Weights of a small transformer language model.
Architecture: LayerNorm before each block, attention and MLP in parallel.
Training: a variant of Adam for these matrices, 941M tokens, 7178 steps.
Each number is 200 + 20 x the weight over its row's rms, rounded and kept within 0 to 999. Layers, rows and columns count from 0. The size before them is the row's rms in percent of the matrix's.

# layer 2 MLP down (transposed), 2048x512, rms 0.0211, rows 198-208, columns 320-383
169,202,208,220,199,194,212,206,201,184,232,188,181,205,202,180,218,197,161,228,176,172,207,173,168,219,240,239,196,234,207,200,216,209,229,218,200,211,201,204,167,189,207,237,218,224,195,235,209,248,230,216,212,173,191,205,213,200,192,214,184,247,184,185,211
078,214,190,230,196,184,200,209,215,224,200,244,210,225,192,176,239,215,174,203,166,221,179,230,219,192,201,171,187,178,176,167,238,272,221,209,202,191,177,175,196,216,210,207,205,195,211,194,187,183,216,215,180,187,210,206,228,194,214,182,210,225,203,199,192
100,179,194,234,215,203,204,201,173,222,198,186,196,207,192,210,220,175,227,202,199,178,207,246,221,199,203,188,211,180,179,209,182,174,214,195,207,197,252,200,219,206,218,209,160,180,243,204,173,210,182,163,178,199,219,192,181,184,218,207,241,244,192,198,202
107,182,193,167,188,211,228,180,185,205,233,219,233,212,210,208,210,190,199,200,202,214,234,179,213,169,212,216,174,218,165,188,203,198,230,191,227,213,181,193,203,228,228,231,194,208,199,167,236,226,208,208,198,248,226,188,216,212,210,196,198,192,184,216,211
100,191,210,194,190,199,235,250,196,198,181,208,193,191,191,231,226,197,179,207,184,190,234,188,194,181,173,178,197,159,203,228,205,230,208,192,210,178,181,189,255,212,175,205,168,190,228,202,167,206,188,233,227,213,223,233,176,200,219,201,172,206,201,208,192
087,168,180,166,215,212,215,202,206,200,182,184,182,218,184,194,222,195,207,197,221,220,221,153,194,171,204,213,180,232,210,212,251,187,183,188,185,201,165,222,179,205,199,200,194,204,194,219,214,231,199,244,177,196,218,233,194,202,184,160,201,210,206,205,218
097,202,184,167,196,202,203,204,180,159,195,223,206,173,210,188,234,192,195,230,211,186,239,186,196,187,182,184,165,205,202,221,176,182,184,191,219,196,205,216,198,202,203,199,202,202,206,191,205,202,201,230,161,200,201,238,230,222,184,213,190,213,174,187,194
134,216,236,189,194,218,196,191,201,189,196,197,222,222,205,201,203,220,220,215,204,217,216,208,197,173,190,235,223,196,236,191,171,218,141,197,210,173,197,171,251,213,169,218,201,215,208,180,200,212,204,162,183,203,227,172,190,223,214,198,191,194,218,228,211
094,233,191,199,208,174,165,213,200,236,215,197,205,191,213,216,163,185,169,198,182,196,193,194,182,218,206,204,190,216,213,222,185,191,167,190,192,201,198,205,200,201,197,206,181,198,202,169,156,203,169,179,207,188,219,240,191,195,254,185,180,161,192,166,197
096,192,169,232,200,203,200,154,177,199,185,213,203,189,193,148,179,193,164,172,203,188,169,224,237,200,237,211,196,180,181,184,217,241,198,178,203,194,201,197,195,198,162,194,160,206,181,186,206,211,194,214,180,215,187,187,231,226,220,186,181,226,217,193,233
096,186,197,192,186,203,189,205,198,203,186,186,190,211,168,174,173,228,200,191,187,188,218,206,175,198,232,197,207,189,206,161,221,176,188,207,210,184,186,215,192,186,256,202,202,207,196,230,221,199,198,256,224,179,184,197,206,203,224,215,191,212,181,199,201
# layer 2 MLP up, 2048x512, rms 0.0452, rows 199-209, columns 320-383
093,207,228,177,172,202,203,186,216,213,184,201,223,210,175,232,228,198,215,231,206,179,199,171,198,177,197,202,194,223,206,199,197,214,204,206,176,174,187,244,224,211,198,186,184,239,155,183,213,196,199,160,244,195,202,179,196,165,213,212,176,188,209,201,221
110,201,210,248,214,208,203,195,158,212,202,203,216,242,254,200,197,206,219,185,205,171,166,188,193,189,216,220,182,224,213,209,189,167,209,216,216,165,209,189,198,208,197,188,200,209,213,191,208,219,183,227,199,162,188,209,185,195,235,194,212,194,242,172,197
110,214,228,241,196,193,197,192,174,197,220,200,181,186,165,234,168,211,182,207,210,170,229,209,195,214,209,222,198,177,183,205,196,205,225,198,225,220,221,246,189,232,227,223,172,189,184,210,208,226,197,181,209,221,203,171,165,190,205,222,202,182,210,148,205
104,232,218,200,159,173,168,216,187,210,199,172,201,211,167,195,219,208,184,224,206,186,203,162,162,194,226,200,211,212,172,178,203,191,198,229,191,175,183,177,245,209,208,209,170,234,224,199,179,177,202,191,210,202,203,207,208,179,223,169,182,218,233,183,215
099,234,247,184,199,184,206,186,184,214,163,193,196,193,184,230,195,202,182,206,247,216,210,199,206,181,238,239,221,213,172,227,245,186,190,180,218,211,186,197,163,185,196,220,191,220,183,232,187,216,186,226,198,174,210,218,164,186,200,180,221,238,209,199,213
091,244,202,183,216,181,184,210,186,237,209,198,194,234,187,230,213,183,149,216,212,205,183,153,207,242,240,159,181,209,196,203,210,186,182,193,169,218,217,184,172,222,213,189,178,230,203,206,190,200,160,235,213,167,168,204,171,208,191,223,221,210,196,182,216
103,196,182,227,200,178,171,210,196,216,223,180,213,208,227,182,222,172,168,212,194,181,184,183,186,204,219,187,167,179,177,148,215,221,232,216,207,247,214,190,216,180,205,180,209,189,176,199,200,232,181,217,238,181,220,209,187,155,203,242,205,202,216,181,181
109,232,196,211,199,190,159,197,189,193,213,173,211,180,233,191,205,218,194,215,192,222,192,212,220,224,198,242,208,222,200,196,223,198,192,219,220,198,223,194,201,180,194,180,185,216,244,153,185,216,182,181,215,183,210,219,179,192,239,194,209,166,210,167,207
093,181,213,186,198,212,194,226,194,187,232,208,199,224,201,221,195,191,184,206,207,211,181,210,199,265,183,184,206,179,232,211,187,240,212,217,223,209,194,212,181,202,236,182,182,177,214,187,188,217,207,203,216,214,218,221,181,208,187,218,220,201,193,184,194
095,211,240,201,206,191,174,183,148,193,214,204,220,199,242,207,157,223,217,203,186,243,203,204,178,195,196,191,168,191,172,160,185,210,176,193,211,189,234,196,230,196,214,153,194,179,164,227,172,158,211,163,164,211,194,204,187,182,208,183,226,209,180,172,216
096,234,201,214,211,199,198,186,189,199,175,195,169,165,213,203,196,187,191,213,203,187,197,183,205,190,207,192,191,189,199,200,214,222,196,202,238,213,255,190,201,196,188,193,184,190,215,167,204,221,171,217,177,199,198,178,197,208,198,207,200,244,188,192,196